config.toml
n_layer = 14
rope_fraction = 1.0
parallel_block = false
extras = ["capped logits"]
warmup_steps = 41
batch_tokens = 32768
dataset = "wikipedia_en"
Each number is 200 + 40 x the weight over the matrix's rms, rounded and kept within 0 to 999. Layers, rows and columns count from 0.

# v: layer 3 attention value, 160x160, rms 0.212, rows 143-159, columns 120-159
# o: layer 3 attention output (transposed), 160x160, rms 0.189, rows 143-159, columns 120-159
# up: layer 3 MLP up, 640x160, rms 0.224, rows 0-64, columns 120-159
# down: layer 3 MLP down (transposed), 640x160, rms 0.0836, rows 0-63, columns 120-159
v143,259,224,263,161,256,226,160,249,171,238,220,231,158,169,218,236,273,127,262,217,168,223,173,178,196,189,204,216,240,197,198,179,196,185,221,258,217,213,198,211
o143,172,166,157,214,152,123,200,173,228,178,170,194,222,220,222,227,267,265,242,201,226,197,185,199,199,194,220,201,131,208,211,231,214,180,174,162,195,241,207,183
v144,178,161,165,183,227,212,202,262,262,193,224,204,259,174,222,180,183,217,184,251,196,189,229,209,173,228,233,235,139,239,234,177,94,203,144,200,147,245,255,224
o144,155,252,259,206,249,196,244,194,203,235,166,224,185,194,121,187,263,190,202,137,211,190,230,189,240,194,166,192,244,198,177,233,255,157,223,194,169,174,184,168
v145,218,220,179,240,164,280,181,170,235,195,165,193,211,220,182,230,192,178,135,171,239,187,240,201,202,231,205,192,219,222,214,204,255,256,217,215,233,258,207,189
o145,166,184,204,177,210,172,208,226,161,231,217,187,234,185,180,179,200,199,280,238,180,198,142,210,187,185,171,221,174,154,170,197,183,186,179,170,271,187,222,226
v146,202,257,176,218,231,238,171,201,167,165,196,236,195,194,209,192,117,222,185,190,251,279,182,159,255,162,258,222,166,201,196,256,149,275,204,198,210,233,206,205
o146,133,208,177,265,175,164,201,253,178,289,157,167,151,208,177,229,211,190,239,181,199,171,211,213,98,226,159,233,183,167,241,137,207,216,252,236,234,150,259,220
v147,150,135,200,296,185,187,160,116,216,111,115,229,211,177,282,172,183,220,195,241,202,243,112,222,240,189,210,226,187,169,196,190,208,125,236,211,186,289,219,218
o147,146,258,231,149,214,219,151,262,184,208,230,151,104,255,158,233,234,189,189,211,188,198,263,162,171,224,186,260,163,229,170,260,175,243,165,192,183,155,184,227
v148,176,234,172,229,186,188,171,181,186,198,204,238,214,222,181,185,189,228,212,192,219,181,221,216,206,220,278,230,186,229,179,193,204,199,218,219,211,180,131,264
o148,231,167,212,200,197,174,192,160,210,210,186,190,220,214,159,171,204,156,226,206,162,203,175,146,162,235,152,176,250,228,198,285,150,205,223,182,161,194,171,180
v149,121,222,128,194,220,292,160,166,222,145,218,200,155,224,189,166,193,275,167,183,165,165,175,186,220,129,229,215,216,187,268,214,182,251,186,181,263,203,219,181
o149,205,110,214,176,226,152,271,249,128,228,183,214,253,146,194,168,194,134,162,173,185,159,205,213,156,253,182,180,181,190,114,141,215,163,180,238,137,166,258,242
v150,160,205,121,201,193,211,173,284,256,146,214,200,262,231,155,203,213,201,177,268,181,196,229,248,176,258,197,263,252,166,210,217,233,200,184,227,236,242,174,210
o150,237,173,326,199,199,231,192,196,173,257,209,165,210,175,224,212,189,170,244,168,160,197,145,191,201,195,249,163,163,221,211,280,195,210,163,247,221,160,215,212
v151,179,218,205,189,190,231,118,206,213,155,210,221,209,199,234,234,210,235,231,146,209,149,207,188,188,160,240,227,218,162,189,285,182,177,224,190,226,146,190,151
o151,198,130,163,255,237,214,228,232,229,262,179,229,195,263,206,161,173,120,218,257,216,221,190,226,217,216,278,127,168,212,169,146,187,238,169,238,243,197,192,175
v152,198,219,210,154,146,190,161,182,232,241,224,249,205,239,168,168,238,221,205,179,210,191,143,242,210,194,182,223,244,229,243,190,209,153,247,285,127,194,208,194
o152,154,210,130,175,294,240,279,241,210,150,140,167,235,178,237,230,207,167,216,223,202,183,173,185,218,250,208,195,139,182,154,194,179,200,193,205,244,187,212,224
v153,276,198,212,170,249,183,101,199,213,184,214,218,224,218,187,105,255,178,194,187,200,215,103,212,124,253,202,260,173,217,194,212,166,196,225,180,214,217,173,241
o153,160,198,110,199,167,165,269,226,188,204,113,216,170,229,223,274,184,203,212,181,199,163,261,153,262,152,207,245,216,208,216,178,201,253,251,179,277,242,232,178
v154,264,184,174,179,232,231,173,118,146,290,176,180,198,224,156,168,206,212,130,234,224,218,188,235,203,236,201,207,203,180,148,168,172,215,157,234,291,300,147,224
o154,193,196,211,218,237,177,228,230,201,164,192,225,168,207,197,192,135,213,247,207,201,143,155,185,180,146,172,191,185,197,231,231,218,198,212,156,193,141,214,202
v155,205,135,231,202,230,185,182,179,192,174,203,221,181,204,165,246,244,244,131,118,233,268,221,231,136,185,208,184,224,123,244,191,258,235,167,185,200,215,153,180
o155,193,240,170,265,176,238,196,142,205,169,242,201,224,210,289,158,148,189,233,208,214,185,208,139,248,227,219,232,167,196,222,220,133,140,227,222,175,172,290,177
v156,215,183,203,147,223,316,267,220,209,224,117,229,266,202,191,206,160,206,190,198,198,168,132,233,211,158,273,214,163,187,157,169,240,180,168,179,183,183,203,246
o156,213,220,220,208,170,182,132,164,153,124,264,188,174,155,231,197,220,138,209,174,144,216,241,126,215,199,181,214,273,187,259,205,191,210,188,257,197,259,170,172
v157,173,187,221,206,227,154,135,242,199,205,197,291,161,180,199,250,120,218,165,221,144,220,209,278,267,220,238,200,152,275,140,236,158,170,270,173,238,190,284,183
o157,226,282,226,162,228,214,225,207,165,191,177,168,175,221,245,214,249,192,255,136,301,163,196,203,184,144,216,213,250,161,199,220,238,243,205,146,163,208,138,205
v158,164,178,135,245,167,240,176,147,245,195,148,201,244,246,264,244,168,197,208,281,175,249,217,165,166,112,146,190,128,190,142,234,154,167,188,167,125,256,160,177
o158,241,217,233,181,223,192,199,193,163,244,210,181,226,180,145,184,212,240,184,169,202,186,178,234,194,216,205,223,225,170,223,265,224,245,217,256,267,142,230,235
v159,191,191,290,190,221,253,202,194,201,261,159,114,145,239,228,178,225,211,223,176,173,218,212,224,144,245,170,183,136,278,158,191,232,244,276,191,214,162,247,219
o159,222,232,110,170,210,147,187,230,188,144,224,238,247,217,238,206,228,183,186,176,189,146,247,155,213,169,173,262,209,176,287,256,206,164,183,227,147,192,238,145
up0,237,151,184,164,236,226,265,278,279,215,218,197,200,219,157,233,217,159,244,202,141,233,220,178,119,187,139,191,199,165,174,205,147,188,231,179,198,241,220,217
down0,173,216,121,214,183,225,248,236,203,307,224,297,168,245,191,231,253,197,180,240,214,264,174,233,86,194,227,239,210,249,200,188,214,205,121,256,248,201,238,204
up1,223,246,172,101,166,204,224,118,126,186,189,207,214,212,188,168,205,275,177,143,188,243,221,183,183,286,226,138,204,199,191,185,141,251,285,173,210,156,272,131
down1,205,194,216,192,194,132,208,234,201,241,174,190,173,170,287,152,237,271,209,262,298,273,190,226,206,276,178,204,190,187,221,185,242,234,195,150,165,185,189,161
up2,247,138,193,142,170,237,181,207,270,242,206,194,145,243,198,184,186,181,211,181,208,272,83,259,299,208,260,232,256,210,227,142,148,226,279,282,161,203,174,163
down2,204,123,169,251,206,158,135,209,188,208,187,212,180,230,239,199,228,237,226,248,231,249,157,219,249,177,259,229,208,281,138,135,131,242,169,195,218,158,158,262
up3,224,197,154,134,252,191,175,175,186,180,195,176,222,209,289,225,180,260,205,152,138,200,219,184,226,279,206,234,212,286,189,238,198,187,248,203,141,166,187,246
down3,240,199,194,213,217,275,227,268,215,184,189,223,84,174,211,169,220,232,203,212,202,179,240,189,247,140,266,209,184,169,223,191,208,191,137,192,252,178,269,212
up4,281,142,162,191,178,171,170,199,234,152,247,100,182,214,186,229,154,155,187,292,156,163,191,191,175,187,159,271,191,166,187,219,131,207,202,185,221,286,195,102
down4,222,145,238,278,203,124,141,177,180,223,179,165,203,206,188,216,185,254,265,158,138,209,156,164,210,144,212,208,204,242,229,183,175,134,226,172,126,110,180,248
up5,299,256,229,171,207,227,222,266,185,271,284,275,264,201,166,264,208,257,217,170,190,144,245,135,250,136,100,226,250,161,213,208,197,191,255,251,236,271,182,164
down5,154,151,271,190,195,140,168,207,205,234,165,246,230,202,157,162,219,247,153,227,249,207,132,159,231,245,271,182,174,206,188,226,123,203,217,251,203,204,211,211
up6,142,166,189,176,171,227,195,233,231,207,196,162,160,184,254,182,172,147,154,163,227,251,221,276,232,240,198,140,207,132,178,145,216,240,218,183,204,195,232,156
down6,205,133,175,261,194,189,203,170,194,178,207,177,165,222,289,213,192,240,218,221,258,219,209,174,146,229,213,174,164,214,155,193,177,175,256,247,216,193,224,216
up7,250,142,177,264,216,262,221,157,139,162,171,213,183,219,224,235,177,227,213,199,217,183,199,262,200,131,242,173,219,259,192,187,206,204,247,223,219,290,263,252
down7,234,243,268,176,160,228,208,197,222,264,133,191,204,112,207,165,231,191,156,117,216,165,179,201,215,242,167,206,142,188,166,225,205,192,223,198,83,199,145,212
up8,193,179,193,257,286,223,151,266,167,165,225,79,222,246,195,252,141,192,229,210,186,251,207,251,158,192,177,251,250,166,201,253,199,129,178,242,206,209,185,131
down8,159,198,232,101,212,124,183,138,147,255,189,170,250,136,210,185,206,145,207,261,177,215,154,125,221,227,307,135,163,105,250,223,212,249,211,166,187,143,207,232
up9,202,150,230,122,175,179,252,237,252,184,188,168,235,187,211,246,185,160,177,183,152,205,140,201,202,191,259,222,172,124,188,173,148,212,228,146,127,177,215,193
down9,191,206,199,152,175,262,175,162,222,135,189,242,187,150,211,190,216,216,214,181,267,207,261,218,181,237,135,222,165,248,253,176,176,191,126,204,176,144,148,268
up10,164,160,174,246,233,226,187,236,180,157,206,269,134,271,168,216,216,167,187,249,255,153,182,177,206,244,144,173,234,160,268,175,239,175,202,210,200,199,177,132
down10,203,215,236,186,234,196,197,82,208,218,130,257,241,172,182,173,177,180,186,239,243,258,251,195,163,190,237,178,175,192,223,200,207,252,172,199,178,196,211,212
up11,228,190,223,162,139,185,289,235,213,197,147,277,207,278,113,247,237,135,246,148,250,214,211,223,198,215,255,185,203,208,128,239,199,202,199,204,145,153,151,184
down11,272,256,273,255,188,185,219,142,170,253,248,147,246,253,288,250,217,239,222,202,273,197,165,212,263,191,177,134,166,209,160,229,252,110,214,168,175,197,143,207
up12,240,139,247,224,183,167,226,305,204,171,228,152,250,201,156,229,229,234,294,215,127,249,271,257,153,218,165,110,189,302,237,186,211,179,180,235,141,180,205,131
down12,208,234,184,201,224,210,183,209,196,163,180,220,191,280,184,161,205,183,125,222,190,183,211,122,182,217,192,188,202,195,254,197,181,218,211,213,239,232,158,255
up13,235,174,136,211,182,138,192,183,153,154,230,188,241,258,184,288,249,178,142,215,192,190,244,188,231,202,203,277,197,213,178,199,226,196,197,172,219,259,222,175
down13,233,217,136,253,180,268,198,182,189,194,212,201,252,208,141,183,184,179,147,222,136,152,188,211,190,180,171,196,138,109,245,211,214,276,228,233,185,182,133,232
up14,225,186,233,213,164,231,245,225,138,125,185,167,191,216,188,185,150,252,177,225,225,221,201,214,254,197,201,155,165,198,179,262,207,167,211,224,228,169,230,223
down14,226,251,166,205,149,206,111,181,218,179,230,211,226,270,238,181,279,147,179,172,190,202,196,196,143,165,273,240,204,227,217,152,233,177,218,155,186,249,194,188
up15,165,230,205,186,185,164,193,172,234,170,188,220,240,244,85,157,202,146,180,194,188,245,173,155,280,174,215,198,233,207,219,265,215,276,139,157,170,257,214,210
down15,206,173,209,242,213,176,233,127,186,200,172,199,237,181,180,161,123,180,274,155,146,131,131,110,153,171,251,191,175,113,227,192,246,254,166,193,192,157,206,160
up16,166,155,266,185,201,200,229,267,167,173,259,232,192,149,271,256,157,244,205,167,207,216,212,188,179,147,191,175,289,163,127,225,181,123,184,191,228,145,48,186
down16,225,191,179,307,201,210,170,132,247,155,128,170,171,197,146,208,216,188,209,241,238,215,229,228,226,153,301,171,263,184,247,189,219,205,177,236,129,122,174,188
up17,178,183,161,245,227,242,158,170,202,146,219,226,234,109,152,201,178,201,162,203,186,245,226,180,171,130,123,200,231,111,212,156,229,253,277,189,194,225,152,123
down17,224,102,201,174,228,248,229,228,128,215,217,202,190,211,167,216,216,206,234,216,191,99,218,212,218,214,171,180,185,205,170,266,193,274,170,236,166,182,194,264
up18,264,179,170,181,163,227,241,194,244,174,230,181,149,183,218,162,196,219,278,175,175,175,196,212,197,191,170,211,245,140,205,203,246,211,179,129,178,199,165,192
down18,269,275,187,205,165,161,191,237,228,203,181,222,154,181,208,196,187,271,262,132,159,176,212,195,162,185,161,194,238,141,228,198,220,193,131,193,207,143,213,266
up19,161,197,201,144,201,145,268,231,190,168,247,262,162,194,214,253,139,190,184,186,172,245,212,200,135,177,136,153,243,187,211,177,163,284,149,210,215,203,120,167
down19,266,205,189,171,308,200,236,225,265,262,208,191,188,171,192,157,166,181,259,234,181,242,175,194,189,233,174,231,205,174,194,285,190,210,208,184,117,210,282,189
up20,267,265,156,163,259,213,257,218,249,187,172,278,155,226,221,182,202,230,237,217,203,239,222,168,183,193,133,232,220,169,250,193,205,146,201,178,270,167,206,101
down20,183,291,164,223,273,179,238,236,277,236,165,179,178,213,201,201,211,226,244,252,159,225,172,232,195,183,191,312,195,171,167,201,189,122,153,157,137,234,140,145
up21,197,238,213,232,190,151,218,158,247,182,193,200,272,212,198,202,120,123,244,261,170,217,184,223,212,114,183,135,258,175,213,227,255,214,321,159,206,254,228,140
down21,183,133,188,187,259,176,235,204,211,254,239,181,200,216,225,144,218,166,185,313,236,191,213,181,162,219,228,192,195,134,155,231,227,91,242,255,160,159,237,205
up22,221,226,170,186,214,119,214,214,207,224,127,223,256,209,200,196,224,206,169,165,201,150,176,201,194,155,166,166,283,169,194,176,200,263,215,197,219,228,265,200
down22,172,166,202,225,196,225,192,149,175,177,202,220,172,226,214,212,151,231,222,230,198,257,267,161,86,232,247,209,196,261,231,207,240,121,213,252,162,214,161,259
up23,130,215,169,134,219,183,259,230,183,199,238,203,232,155,167,231,295,173,183,163,176,244,285,294,220,229,276,212,165,212,130,259,179,178,214,88,246,238,215,189
down23,224,220,127,201,207,214,174,180,184,167,259,256,154,186,239,140,238,131,291,202,192,157,264,221,187,82,266,251,228,223,285,245,240,196,166,183,168,257,209,208
up24,227,116,185,158,246,159,214,236,192,252,202,227,265,151,209,215,200,236,250,161,287,191,189,164,143,201,212,212,209,194,255,181,189,223,256,262,285,150,194,186
down24,278,206,181,192,259,176,230,194,186,235,163,183,169,252,150,257,197,236,240,156,194,231,174,184,201,218,278,201,145,206,158,269,172,198,230,213,230,224,220,213
up25,213,134,246,211,249,156,225,152,150,208,307,181,191,225,156,199,210,184,239,253,211,146,166,168,200,189,203,227,210,214,201,179,232,149,172,178,253,240,155,191
down25,220,215,207,268,237,157,292,209,281,170,163,168,169,248,279,195,176,234,161,170,229,166,211,214,182,137,227,232,190,185,257,149,180,221,116,159,176,200,243,237
up26,260,105,133,271,224,245,152,227,276,231,174,189,190,140,223,205,183,166,203,151,152,174,208,247,188,242,235,221,153,285,226,129,238,248,165,238,284,226,190,154
down26,103,180,189,267,211,150,162,181,164,228,198,171,207,185,220,186,202,168,226,234,224,279,173,155,225,121,196,147,273,219,286,223,180,212,185,100,191,165,261,200
up27,185,168,245,225,216,154,191,286,167,173,233,136,239,210,188,244,315,218,241,163,180,233,207,175,209,235,174,141,210,249,242,236,262,264,205,175,220,202,191,175
down27,202,221,114,200,230,261,248,168,155,189,173,206,211,118,137,213,181,151,152,238,253,212,167,190,252,202,223,159,184,225,200,167,189,239,238,197,200,129,234,186
up28,135,236,178,170,189,238,240,203,214,142,163,165,235,223,204,209,146,198,147,203,240,188,169,196,156,180,177,179,210,245,207,159,284,270,202,193,178,139,177,209
down28,251,194,217,254,196,170,185,281,200,212,205,215,239,184,161,216,204,203,115,124,210,239,268,195,218,181,163,236,165,262,148,171,168,224,195,136,234,153,173,214
up29,244,156,190,187,144,189,221,158,224,204,258,174,190,201,146,200,282,174,222,222,229,221,144,254,151,239,182,187,187,206,234,202,209,216,250,207,219,205,163,204
down29,202,172,187,248,268,160,199,184,139,239,216,236,246,155,190,106,211,168,183,219,169,128,282,257,180,172,147,228,190,203,231,186,144,163,184,228,143,206,167,250
up30,190,172,238,213,257,250,166,166,185,136,229,166,201,142,174,196,222,172,208,214,169,149,203,189,106,181,148,185,204,147,201,242,156,167,152,180,275,244,107,161
down30,127,187,194,199,260,184,196,185,169,234,196,245,222,258,271,160,208,270,247,215,242,171,202,221,150,208,270,240,207,168,214,170,194,241,216,291,232,237,206,142
up31,216,158,174,201,181,207,279,233,178,161,191,195,287,137,121,207,186,266,228,261,133,231,163,205,199,123,202,168,157,185,195,130,214,201,184,185,258,237,204,129
down31,188,281,133,205,186,271,172,136,197,255,183,291,210,205,253,228,209,170,245,183,223,250,221,175,179,192,246,133,211,219,163,222,240,210,139,181,111,160,189,165
up32,222,207,207,156,187,234,221,253,233,170,263,200,217,215,191,243,156,157,218,163,205,223,230,256,216,194,189,173,163,175,221,246,181,266,247,195,241,202,183,225
down32,172,208,101,207,199,199,220,226,167,190,241,130,194,144,211,163,172,241,174,243,228,125,176,279,204,269,180,212,115,196,85,218,171,228,216,185,295,202,179,172
up33,188,155,155,199,191,190,179,162,226,191,173,254,191,204,218,224,171,204,187,206,197,196,173,199,155,211,201,249,139,172,275,215,175,195,189,217,247,181,195,195
down33,227,247,265,200,239,175,267,211,189,192,190,212,201,182,212,202,188,213,188,195,199,168,191,188,200,195,206,192,208,228,163,247,225,214,177,249,150,194,191,251
up34,214,144,206,160,229,272,179,215,229,199,176,146,220,214,173,263,246,217,183,158,234,294,275,180,197,243,197,183,153,129,188,192,203,198,205,204,190,168,273,209
down34,195,253,303,155,229,163,149,192,164,208,240,189,192,105,164,168,206,137,235,259,154,134,214,272,228,186,168,217,164,182,200,220,227,248,242,167,195,185,268,214
up35,139,159,224,277,226,257,134,214,193,141,207,179,177,233,219,235,191,229,239,189,148,187,278,261,150,210,173,132,199,211,178,243,149,119,217,263,179,222,230,139
down35,210,148,209,178,199,155,208,213,223,138,107,196,75,224,202,149,201,127,256,173,245,226,220,254,137,193,187,188,274,136,215,159,213,175,215,146,155,172,241,242
up36,230,211,107,266,176,185,213,236,199,168,248,238,277,179,225,242,209,243,171,137,219,230,247,229,211,133,223,198,211,198,179,203,225,227,210,117,114,163,159,172
down36,170,188,186,192,241,152,114,191,229,230,172,224,260,216,265,192,262,229,246,191,265,224,113,207,197,176,131,214,231,211,197,245,231,248,169,207,161,227,245,272
up37,120,155,199,198,253,230,212,169,275,136,205,216,280,235,200,223,221,172,175,251,262,169,107,180,219,241,184,257,277,181,183,230,246,222,149,144,124,141,237,195
down37,204,215,215,236,207,152,244,278,170,219,200,233,118,139,245,172,158,250,181,264,224,236,192,158,234,188,204,144,236,314,204,117,195,147,228,201,209,214,202,187
up38,161,156,178,181,247,217,223,242,150,183,290,207,300,185,195,204,178,196,235,184,174,215,306,269,214,122,141,195,130,165,221,206,267,147,257,218,211,168,245,224
down38,253,196,224,231,126,184,217,181,201,190,195,209,219,185,247,193,202,198,134,204,182,159,271,212,167,155,219,159,194,244,195,249,267,184,132,217,188,215,233,125
up39,222,191,266,215,236,175,128,181,173,182,186,221,201,194,195,227,111,163,219,201,204,282,180,207,169,140,260,212,275,156,232,188,245,160,194,235,210,212,203,189
down39,199,204,242,193,134,186,154,187,150,255,191,176,175,201,204,212,211,238,173,173,143,245,214,224,173,252,131,200,298,236,227,173,186,287,186,164,233,162,217,247
up40,209,229,171,211,198,154,201,280,204,142,225,192,227,231,163,174,252,183,213,200,204,191,125,212,260,223,138,183,295,225,176,192,159,206,225,187,176,214,253,230
down40,162,211,140,200,214,139,132,213,246,228,169,171,225,195,178,228,152,231,279,123,195,144,179,157,159,129,237,191,204,247,226,221,234,185,205,238,266,182,211,238
up41,129,206,197,244,197,201,231,302,198,215,228,179,217,210,234,188,216,220,155,148,199,155,187,180,198,249,213,255,173,244,240,213,249,194,189,179,152,214,249,218
down41,167,155,242,224,226,198,197,312,179,183,208,204,220,207,245,203,198,235,186,246,186,233,161,196,192,236,214,231,95,245,167,252,236,181,201,201,122,190,212,215
up42,194,184,151,156,232,184,247,153,247,184,188,237,228,226,169,217,159,191,223,270,180,243,261,163,255,250,226,206,220,205,192,232,193,221,168,200,279,203,212,125
down42,161,277,235,194,161,238,205,197,214,211,219,169,186,232,155,176,217,237,205,223,244,172,139,138,179,161,220,253,228,242,184,225,195,213,178,202,223,153,167,202
up43,190,101,195,225,208,250,208,174,172,194,162,170,197,202,202,137,164,217,244,204,164,182,234,180,158,200,142,227,236,186,245,200,200,170,156,167,211,206,203,182
down43,159,176,152,193,167,226,181,219,205,183,234,218,168,183,190,183,147,233,148,174,237,212,187,211,207,200,190,261,179,240,173,194,235,214,162,222,140,251,192,193
up44,221,210,177,223,146,260,209,206,220,239,151,204,162,178,203,196,255,220,185,185,235,219,205,273,213,272,203,132,227,251,189,147,169,200,230,221,157,239,172,137
down44,136,258,228,141,227,217,183,90,204,229,164,196,194,191,253,226,248,122,162,202,173,164,210,225,190,170,244,277,249,211,188,164,150,276,229,196,156,118,260,165
up45,182,218,232,144,120,177,188,223,168,235,161,223,209,331,203,208,129,181,211,233,228,234,188,139,234,188,231,190,176,245,221,266,210,236,247,232,174,203,196,191
down45,245,202,119,167,216,175,173,205,224,271,129,236,250,216,203,152,253,274,127,194,246,142,134,195,204,313,144,205,241,250,202,188,227,179,208,179,112,173,204,187
up46,190,226,172,255,77,186,251,235,116,235,206,167,203,229,125,251,188,159,247,215,151,234,157,244,270,199,187,144,172,163,129,193,204,136,253,214,237,191,229,170
down46,125,148,206,243,218,156,254,222,258,227,215,246,155,200,151,196,135,205,250,240,152,212,234,147,128,172,249,163,245,285,187,145,196,228,190,272,217,214,193,239
up47,239,248,151,126,173,189,195,190,148,238,292,241,225,286,232,176,96,274,250,179,182,212,232,150,192,238,162,148,181,248,245,227,208,194,168,204,184,246,203,180
down47,189,176,198,203,222,157,159,234,177,167,189,232,163,239,245,129,220,171,213,211,125,101,222,249,202,179,208,239,262,121,204,207,282,143,245,148,231,151,234,262
up48,185,185,217,217,196,224,199,207,177,188,176,219,197,194,231,216,225,196,204,201,231,174,204,199,174,221,171,199,148,174,261,222,236,225,197,247,126,136,282,251
down48,233,257,231,244,187,146,165,255,251,194,198,252,168,121,261,148,169,215,163,171,192,227,156,229,185,134,134,174,200,170,161,205,102,165,159,228,97,175,243,92
up49,191,209,177,256,149,202,177,160,225,191,200,231,206,181,240,186,188,164,205,122,164,239,227,133,255,227,151,224,208,199,259,216,279,312,211,261,211,183,193,214
down49,189,135,209,176,167,253,157,170,202,233,292,242,202,124,130,255,173,229,239,175,276,270,196,201,150,117,197,123,178,204,277,138,171,199,255,205,154,270,164,199
up50,236,228,231,198,255,230,151,206,204,225,214,193,204,124,139,221,132,242,176,236,168,212,167,115,291,242,233,202,210,186,193,158,279,241,165,210,161,272,190,254
down50,156,215,249,174,245,161,201,192,209,182,213,246,167,180,137,274,227,149,240,246,211,203,208,118,166,220,236,175,193,201,237,148,247,161,232,182,232,208,155,163
up51,258,228,250,194,184,161,156,164,230,222,203,220,307,189,242,201,178,118,237,226,175,208,167,190,225,173,223,161,251,199,206,246,279,189,292,168,200,183,173,170
down51,139,238,141,237,203,185,160,205,160,188,208,147,214,141,185,203,178,199,189,337,207,213,194,160,205,201,192,153,200,180,227,227,219,229,197,205,161,228,252,230
up52,204,139,219,147,153,185,264,160,254,185,149,137,193,244,211,259,181,185,238,240,175,160,170,157,195,204,224,205,141,224,189,180,168,140,265,220,174,206,118,224
down52,278,182,223,242,161,245,237,274,230,227,234,179,135,256,251,196,157,210,198,224,152,189,151,222,245,250,235,161,262,256,186,197,225,145,218,197,265,127,180,209
up53,172,306,182,152,262,278,188,132,206,203,220,185,220,149,177,212,175,203,202,174,199,248,226,256,211,196,251,218,175,197,194,159,163,224,197,177,239,159,207,252
down53,264,161,242,263,227,155,216,241,105,146,261,277,126,216,140,170,204,160,194,132,221,208,159,220,200,253,232,168,231,167,173,125,256,195,185,212,194,160,113,183
up54,188,191,199,199,166,233,192,204,196,207,214,188,186,201,179,194,219,222,186,198,185,215,176,210,211,219,185,219,204,212,199,196,203,182,207,219,201,215,205,189
down54,252,198,216,225,214,171,208,214,195,191,174,218,191,204,171,202,188,223,216,205,217,204,199,160,187,200,187,193,226,173,207,191,201,173,197,188,176,172,206,211
up55,193,168,186,167,230,262,187,207,182,276,191,239,259,115,302,179,263,257,120,201,174,232,261,192,166,181,218,171,228,205,191,226,188,143,269,271,201,222,204,185
down55,176,299,229,220,238,144,212,146,158,182,287,234,185,232,145,216,228,121,229,172,199,231,201,170,216,224,165,176,237,258,272,185,193,186,203,169,231,231,249,243
up56,213,130,215,206,158,233,181,158,267,236,214,216,292,178,158,161,240,222,178,194,215,181,188,245,220,194,224,170,150,244,200,160,144,148,218,184,205,196,229,246
down56,190,139,189,107,202,177,225,217,227,161,161,122,164,191,271,253,212,163,210,41,148,150,170,245,179,175,234,196,218,155,228,219,244,191,280,258,283,98,198,213
up57,193,213,282,248,204,289,150,202,195,227,192,202,229,188,162,207,155,160,169,189,190,214,156,164,198,192,190,207,183,191,218,233,174,241,197,191,220,204,243,179
down57,202,116,240,218,176,191,208,242,168,240,168,209,167,239,214,156,177,219,171,184,246,301,174,256,234,195,196,215,144,173,195,280,177,258,126,214,199,122,199,160
up58,285,263,199,178,134,194,199,207,156,210,230,159,234,200,214,163,187,140,200,206,241,124,189,218,225,282,129,263,251,215,193,180,160,227,227,150,188,233,144,200
down58,191,181,150,178,209,234,249,231,261,220,155,199,220,188,193,298,206,247,216,271,312,226,222,162,220,228,180,190,168,192,123,212,167,142,179,222,222,240,225,196
up59,180,186,250,166,183,230,152,161,190,239,200,216,268,204,163,206,235,223,231,211,215,260,202,210,270,117,220,162,169,245,147,243,192,207,234,179,223,217,202,220
down59,171,210,292,163,178,196,282,169,124,216,223,125,146,137,206,168,202,278,188,251,311,220,204,197,238,151,220,234,174,118,167,196,165,193,214,198,197,173,181,183
up60,136,184,170,226,179,160,120,160,145,116,213,231,169,232,173,194,176,182,192,147,186,231,129,252,223,259,217,135,216,201,140,275,195,200,213,193,154,134,219,160
down60,158,167,194,211,120,162,151,190,194,210,208,185,126,189,250,194,224,209,213,301,143,203,173,289,187,192,179,187,180,234,180,183,196,158,193,268,183,175,220,248
up61,209,161,200,213,216,201,240,167,155,185,263,164,243,209,236,234,164,184,323,278,122,229,198,223,224,200,240,203,215,135,286,131,278,229,219,252,250,194,172,175
down61,185,191,187,218,152,136,180,209,205,249,174,202,205,167,213,175,168,209,184,258,173,179,159,195,162,227,211,266,230,217,216,215,238,143,233,207,173,197,191,247
up62,141,155,227,156,265,156,196,184,186,105,178,224,235,196,191,227,181,185,239,209,275,215,215,178,304,211,187,102,201,165,161,205,227,204,216,213,220,237,234,171
down62,169,259,209,238,198,165,191,127,151,186,185,139,131,219,168,222,154,183,134,219,180,132,190,194,228,206,172,232,150,236,169,195,217,224,204,244,178,177,243,163
up63,276,171,175,202,138,209,230,180,137,203,239,285,172,198,189,213,225,189,191,224,222,167,138,192,209,169,192,196,219,195,258,195,198,219,173,261,214,163,201,190
down63,197,235,311,230,147,190,219,272,163,228,200,210,173,230,302,182,209,179,254,282,204,210,185,250,203,145,165,267,141,193,211,178,201,220,196,228,194,221,205,251
up64,190,121,161,251,251,212,168,214,234,234,202,143,253,233,202,184,225,162,201,223,233,203,138,234,181,153,192,147,188,140,192,189,211,192,254,190,214,171,146,196